Each number is 128 + 32 x the weight over its row's rms, rounded and kept within 0 to 255. Layers, rows and columns count from 0. The size above them is the row's rms in percent of the matrix's.

# layer 6 attention query, 192x192, rms 0.104, rows 180-191, columns 64-127
size [ 77  99 103 104 106 110  95  99 104 101 110  98]
[[ 58 128  93 178 126 154 122 157 116 162  81  63 104 137 133 170  93 195 156 121 127 141 125 150 148 118 182  85 166 146 104 105 139 119 105 114 102 117 117  76 124 136 135 193 177 182 125 111 171 135  90 104 108 137  99 126 123 121 143  92 172 171  76 143]
 [140 138 191  94 134 134 152 145 131 109 110 203  90 104 155 144 137 161  90  85 132 133 189 176 133  85 106 108 133 121  88 123 150 125  98 142  70 147  75 192  92 107 137 132 103  98 145 166   0 188 157 121  95 128 104 156 141 172 120 145 152 117 113  75]
 [150 202 126 160  84 153 112 174 127 115 151 141 133 126 127 133 139 139 122 141 171 147  75 114  99 108 147  51 138  99 102  56 129 169 146 129 151 134 142 127 111 136 121 130 182 190  99 104 104 145 166  77 174 129 114 113 119 119 101  79 137 142 142  97]
 [113 165 134 129 134 147  74 182 108 158  91 169 108 143 105 117  89 155 135 181 137 168 106 118 151 116 132 136 127  63 129 137  88  54 150 112 184 123 144 106 132 115 205  88 155 192 161 167 162  98 105 128 122 160 148  91 161 133  86  95 146 146 180 120]
 [141  88 148 137 173 139 158 157  99 107 193 138  68 134 131 102 150  60  95 103 158  99 132 129 105 180 144 131 147 151  87 105 129  78 121 154  93 101 123 188 129 169  93 150 145 129 122 139  98 154 157 179 127  99 183 140 120 101 116 174 132 132  97 148]
 [136 136 119 133 108 167 185 195 140 144 148 116 126  98 115 146 130 133 141 153  88  84 118 159 118  37 127 122 126 101 138 208 145 170 124 118 107  66 120  95 161  94 140  62 145 139 117 128 148 120 116 163 140  93  99 148 138 113 135 100 122 132 148 112]
 [168 124 151 151 168  89 116 116 163 168 156 115 158 158 119 139 114  97  73  81 127 176 148 171  86 102 115 164 166 114  89 148 117 157 113 145  92  55 142 132 141 122 203 110  55 137 151 169  94 141  98 113  92 160 118 120 136 174 129 157 111 121 182  96]
 [115 113 171 126 106  77  90 159 129 123  69 171 168 116  86 126  96 133 145 130  90 137 135  96 165 185 111 130 115  88 136 157 135 159 102 181 139  98 155 124 109 194  90 174 152 103  82 123  77 138 134 121 101 169  92 159 123 111  97 116 118 152 151 109]
 [ 91 132 211 121 167 125 152  85 160 132 134 142 144 105 113 164 111 157 166 144 161 146 101 149 125  75  99 173  89 115 142 152  78 103 137 103  93 121 123 164 162  87  93  68 172 182 136 119 119 118 140 111 125 122 157 113 180 130 165 179 100 136 130 138]
 [149 112 121 144 151 192 149 138 142 162 117 167 127 174 117  66 121 156 125 165 191 126 110 121  85 120 127 104 104 156 202  95 106  86 104 137 171 120 132 142 132 121 151 124 125 122 159  97 136 130 104 186 168 107 198 146 135 163 144 149  99 157 113 146]
 [ 85 156 151 151 118 109 101 111 101 102 167  90 176 120  90 154 192 106 108  98 140 144  92 255 122 171 131 104 113 150  67 110 140 172 136 115 110 158 130  79 126 139 105  93 119 142 151 128 206 133 122 128 119 113 114  84  95 184 164 145  99 109 118 176]
 [135  95 126 133  99 165 139  90  78 131 105 155 142 130 176 142 127 151 124 170 118 160 101 175 148 163  92 104 124 161  72 205 119 130 129 112 105 127 123 179 110 173  27 141 102  94 138  81 101 168 150 125  98 113 105  87 120 118 126 134 119 135 112 105]]
# layer 6 attention key, 192x192, rms 0.0895, rows 180-191, columns 64-127
size [133 156 148 186 214 220 198 199 214 208 221 228]
[[ 92 114  97 112 193 123 202 125 101 144 137 142 163 159 170 130 131 156 198 147 106 114 105 121 109 104  85 123 186 100 110 173 140  89 104 161  15  62 160 109 104 150 100 208 121 146  85 117 134  88  88 129  81 142 148 153 113 108  99 102 136 110 107  87]
 [ 55  66 154  98 152 121 173 152 137 154 108 211 134  99 146 131 105 125  65 143 100  84 151  95 178 146  94 115 184 121 155  85 170 146 100 189 190 132 103 104 123  86 107 133 140 137 164 159  91 158 134 149 197 124 120 127 114 113  79 141  93 146 110 137]
 [123 199 134 143  41 123 152 148 178 125 198 179 181 117 157 155 142 147 111 150 111 134 144 123 161 124 109 102 133 139 109 122 106 116 107 123 173  74 136 123 106 208  82 109 154 147 117  93  81 100 179 121 148  87 130 121 115 146 138 110 166 102 137 166]
 [139 141 130 108  99 130  79 111 130 107 156 111 123 137 139 100 139 159 116  97 108 206 146  89 128 104 100 125 126 149  87 116  73 119  98  79 129  83 117 118  96 112 100 114 146 204 150 110 150 123 132 135 108 139 219 141 146 138 105 134 173 175  86 152]
 [163  98 168 105 131 199 148 153 167 158 163 128 180 119 184 105 147  85 160  80 101 180 154 147 154 111 160  88 164  71 106 117 105 108 110 109 110  72 155 115 161 158  50 167 192 145 134  73 126 110 128 120  11 138 180 129 150 127 120 152 131 141 137  89]
 [115  95 128 119 100 101 158 142 139 138 117 162  81  58 117  67  95 148 103 124 131 150 187 152 139 103 103 143 119 101 105 148 109 110  86 110 164 133 153 139 133 190 105 148 192  88 131 117 157 163 145 128 122  75 116 122 172  88  65 114 116 123 153 125]
 [185 126 153 139 136 126  88 176 174 221 134  47 146 155  87 114 152 141 108 111 162 149 127 165 154 124 157 173 104 149  88 109 130  96 109 146 105  85 187 125 189 126 142 122  63 153 128 142  83 111 148 137  59 132 110 116 100 132 171 154 159 127 103 139]
 [145 161 103  80  95 103 154 137 127 135 112 188 157 114  96 105  66 129 162 176 141 117  83 152 118 150  92 155  97 101 130 140  46 111 127 149 104 166  85 104 149 149  98 175 120  61 118 150  85 142 140 101  96 122 158 129  94 183 157  89 121 134  96 110]
 [150 113 112  94 150 158 126  82  54  68 175 116 139 156  92 114 122 169 127 105 163 121 183 116 136  55 162 116 154  51 197 125  78 190 146 112  96 189 101 133 197 142 132  81 156  93 119 192  97 135  84  73 175 146  73 108 104 103 149 112 146 158 116 144]
 [206 141 107 131 156 154 112 127 138 150 125 134 140 132 126 133  76 121 147 187  94 119 113 130 152  99  85  99  67 171 138  73 101 113  93  77 123 160 112 119 113 135 181 140 125 148 144  76  99 150 108 175 184 171 212 133 106 136 186 134 126 140  73 150]
 [125 193 122 196 157  76 160 100  63 105 168 144 138 127  89  94 108 131  64 162 180 169  62 176 112 150 127 206 153 183 140 139 143  95 125 114 114  92 143  97  98 101 155 107  99  88 117 123 189  79 127 153 101 176 109 104  98 155 131 170 135 116 123 139]
 [124 110  72 148 161 155  95 112 133 177 112 165 130 109 125 114 116 105  86 129  97 137  59  83 132 157 107  98 122 122 115 145 152  97 147  97 109 148 205 169  92 119 141 103 118  48 118 142 131 139 143 148 106 165  31 109 117 146 120 122 160 115 121  95]]
# layer 6 attention value, 192x192, rms 0.124, rows 128-140, columns 64-127
size [125 122 120 119 118 121 117 123 123 122 121 115 127]
[[132 163 118  98 101 145 114 115 172 134 173 152  93 115 145  89 140 133 153 134 161 137 124  88 124 136 111 151 117 136 163 155 141 104 141 147 104 107  99 144 143 115  96 193 167 111 160 147 102 122  63 100 124 145 122 120  78  71 141 185 122 112 176 128]
 [134 130 112 191 140  77 129 146 110 146 174 150 170 115 145 103 117 132 165 149  67  58 112  96 116 126 204 141 136 196 132 122 130  91 128 107 118 140 158 143 169 198 108 144 160 131  81 123 140 106 120  84  83 132 119 151  94 155  94 232  97 132 123 134]
 [103  90 119  76 174 108 147 147 144 128  95 130  83 129  26 119 153 100 126 147 189 123  53 134  92 148 103 142 161 118 140 167 129 129 115 200 157 142 168 163 131  86 124 164 101 157 187 149 166 125  42  92 136 156 152 174  93 132 144  74 158 120  90  97]
 [ 88 141 124 127 156 124 151 189 150 159 177 102 159  81 184 129 155 146 105  51 168 172  88  97 117  95 119 144 125 109 114 182 169 115  84 141 166 134 128 184 164 159 168 150 148 139 138  97  98  62 173 132 161 126 153  92 186 119 123 121  45  88  90 121]
 [104 168  88 114 142 100  74 167  92  99 163 174 126 186 124 176 157 150  71 131  98 140 135 114 117 119 127 139  89  94 155 128 169 164 128 102 146 119 164 104 149 132 131  81  77 124 124 131 151 163  71 135 136 136 186 102  93 124 137  95 117 107  74  95]
 [ 87 102 121 148  82 112 168  98 164 111 164 134 124 184 122 143 123 137 145 118 127  94 181 119 144 100 147 137  60  85 125 139 153 125 184 146 161  78  65 169  92 170 137 107 115  89 139 179  91 112 111 172 124 113 111 151  84 149  77 155 122  78  65 128]
 [152  95 101 104  96 153  85 148 149 129 149 119 141  87 146 158 180 168 138 144 108 131 111 116 211 159 140 132 143 128 105 154 121 116 131 158 118 159  90  71 165 122 101 167 171 121 154 115 205 149 145 132 167 147  97 122 155  95 123 133 139 171 118 144]
 [105 123 109 163 177 116 116  86  97 113 144 145 107 100 127 127 166  95 116 146 144 113 154 115  86 171 149  94 139 100 120 120 116 138  99 139 149  86 130 150 101  45 116 115 165 156 121  90  77 157  60 116  57 128 102 179 169 103  99 104 139 119  88 114]
 [202 153 113 172 112 142 106 106  99 130 107  94 122 151 110 147 140 128 121  89 163 116 202 130 122 114 131 171 116 174 176 175 140 109 126 124 111 129 102  89 135  50  26 104 165 110 128 132 121 188 195 134 158 120 120 154 126 158 155 155 144 117 122  67]
 [170 133  69 109  91 177 135  45 146 118 227 144  95 106  91 136  77 109 108  92 124 102 117  95 111 128 125 133 111 136 100 101 130 124 106 167  54 115 123 108 149 109 179 113 166 205 112 104 101 110 119 134 159 108 163 151 118 134 113 101 159 141 178 158]
 [116 118  76  69 137 124 139 111  83 124 200  90  47  75 147  65 195 133 144 112 111 143 163 145  77 111 129 132 121 152 163  69 129 128  84  97 101 120 110 114  73 120 162 135 122 146 121 120 168 156 187 110 130 132  92 134  87 128  62 107 146 130 117 104]
 [121 125 172  98 161 160 179 177 130 140 120 130  96 114 189  88 134  92 158 115 170 122  97 145  69 115 142 127  94 165  61 166 134  78 181 122  82 156 127 170  76 159 172  86 157 189 127 161 214 126 124 115 146  92  94  96 130 101 121 109 126 132 132  75]
 [141  84  90 154 163 149 133 102 142 108 164 121  91 111 105 151  55 199 117 143 140 167  97 115 117 134 153 105 126 181 127 121 118 163 189 106 144 150 108  99 116 107 140 166 202 128 171 129 110 129 112 109 102 160 119 139  97 120  54 145 138 156 146  66]]
# layer 6 attention output (transposed), 192x192, rms 0.301, rows 128-139, columns 64-127
size [134 128 129 125 124 126 125 130 127 129 123 119]
[[182 124  92 116 142  71 175 159 121 138 134 119 136 134 134 128 140 120 133 119  91  81 148 172 170 141  86 142  31 149  74  94 109 152 105 184  86 139 169 149 128 180 154  78 158 140 136  35  86 104 143 148  89 113  51 135 152 116 210  53 131 114  93  76]
 [183 170 131 125 120 124 145 104 128 169  98 137 144 143 123  99 164 156 116 155 155 111 158 155 162 148  93 127 105 138 146 136  88 161  71 127 159 122 133 117 147  67 111 101 119 140 136 153 152 154 125 141 144  89 175  88 154 101 194 118 144 114 178  28]
 [138  96 154 112 141 130 122 149 125  68 154  98 134 175 162 139 100 123 147 149 164 102  63 115 192 127 144 169 133 122 122 103 115 160 116  97 100 113 125 130 143 124 100 153 172 127  68  79 114  92 140 129 150  36  98 181 123 109 118 178 180  75 171 166]
 [163 155 118  92 111 155 132 124 136 164 135 118 121 132  64 120 117 113 160 125 127 182 182 177 117 155  63 101 158 114 102 146 138 161 130  76 120 118 105  49 100 181  89 152 208 171 139 114 109  61  85 115 144 135  70 124 152 118 134 136 141  86 160 105]
 [102 105 164 127 141 141 142 149 126 203  76 137  92 192 217 102 137 110  96 144 139 118 133 112 125  79 156 104 116 146 119  93 153 158 148 122  90 121 138 116 143 104 149 151  91 134 152 166 174 120 135 171 112 188 137 119 115 100 124 149 109 138 118  67]
 [143 160 105  95 176 147 113 155  88 117  97 180 133 114  86 106 135  68 171 142 117  89 179 141 149 127 145 132 185  80 143 119 189 112 100 170  87 137 150 124 125 124 176 172  90 150 188 149 172  95 201 139 141 171 141  94 162 162 181 130  85 178 174  87]
 [ 67 172 143 158 167 127 128 115  78 132  81 155 166 109 148 103 115 147 136 115 168 128 181 152 106 143 108 132 117  94 167 151 151  27 170  86 135 119 103 104 147 141 144  91 131 109 111 163  71 145  88 151 145 101 121 120  60  71 132  86  63 118 124 124]
 [105 110  78  91 154 109 160 188  71 151 154  91 167 115 116 130 151  94 177  98 120  59 122 133  64 149 109 143 118 155 130 185 122 139  97 102  93 205 123 125 122 164 117 117  98 115 134 132  88 158  76 143 161 183 147 145 125 108 153 123 169 165  95 139]
 [116  97 141 125  94  77 124 105 126 138 137 174 123  88 109 126 151 120  98 103 177 176 118 136 126 170 135 116 205 131  94 132  89  28 133 142 148 147 112  93 110 156 149 103 132 116 114 141  96 112 135 139 131 155 125 149 160 127 170 128 124 177 135 101]
 [ 99 125  94 102  64 107 164 142 101  70 103 121 171 145 150 133 215 177  90  91 168  90 107 160 132 130  83 141  98 148 135  50 109  57 173 123 128 129 129 138 103  25 122 130  71 116 162 166 160  90 140 102  98 138 135 160 151 109 122 101 185 122 117 195]
 [ 86 184 129 138 137 114 154 119 115 118 121 139 133 103 133  79  76 110 132 141 159 116 120 110 133  66  95  86 191 163  67 203 105 120 192 184 140 113 162 132 116 126 166 134 126 101 122  87 116 101  93 196 116 117 135 137 147 101 163 121 122 143 157 133]
 [112 123 139 130 137 122 150 125  93  79 115 126 131 111 109 117 131 203 146 200 130  84 186 140 105 157 179 104 137  74 103 105 108 174 155 127  88 118  84 122 173 133 123  96  57 146 132 152 145 174  60 134 122 112  81  99 201 128 138 117 151 113 110 143]]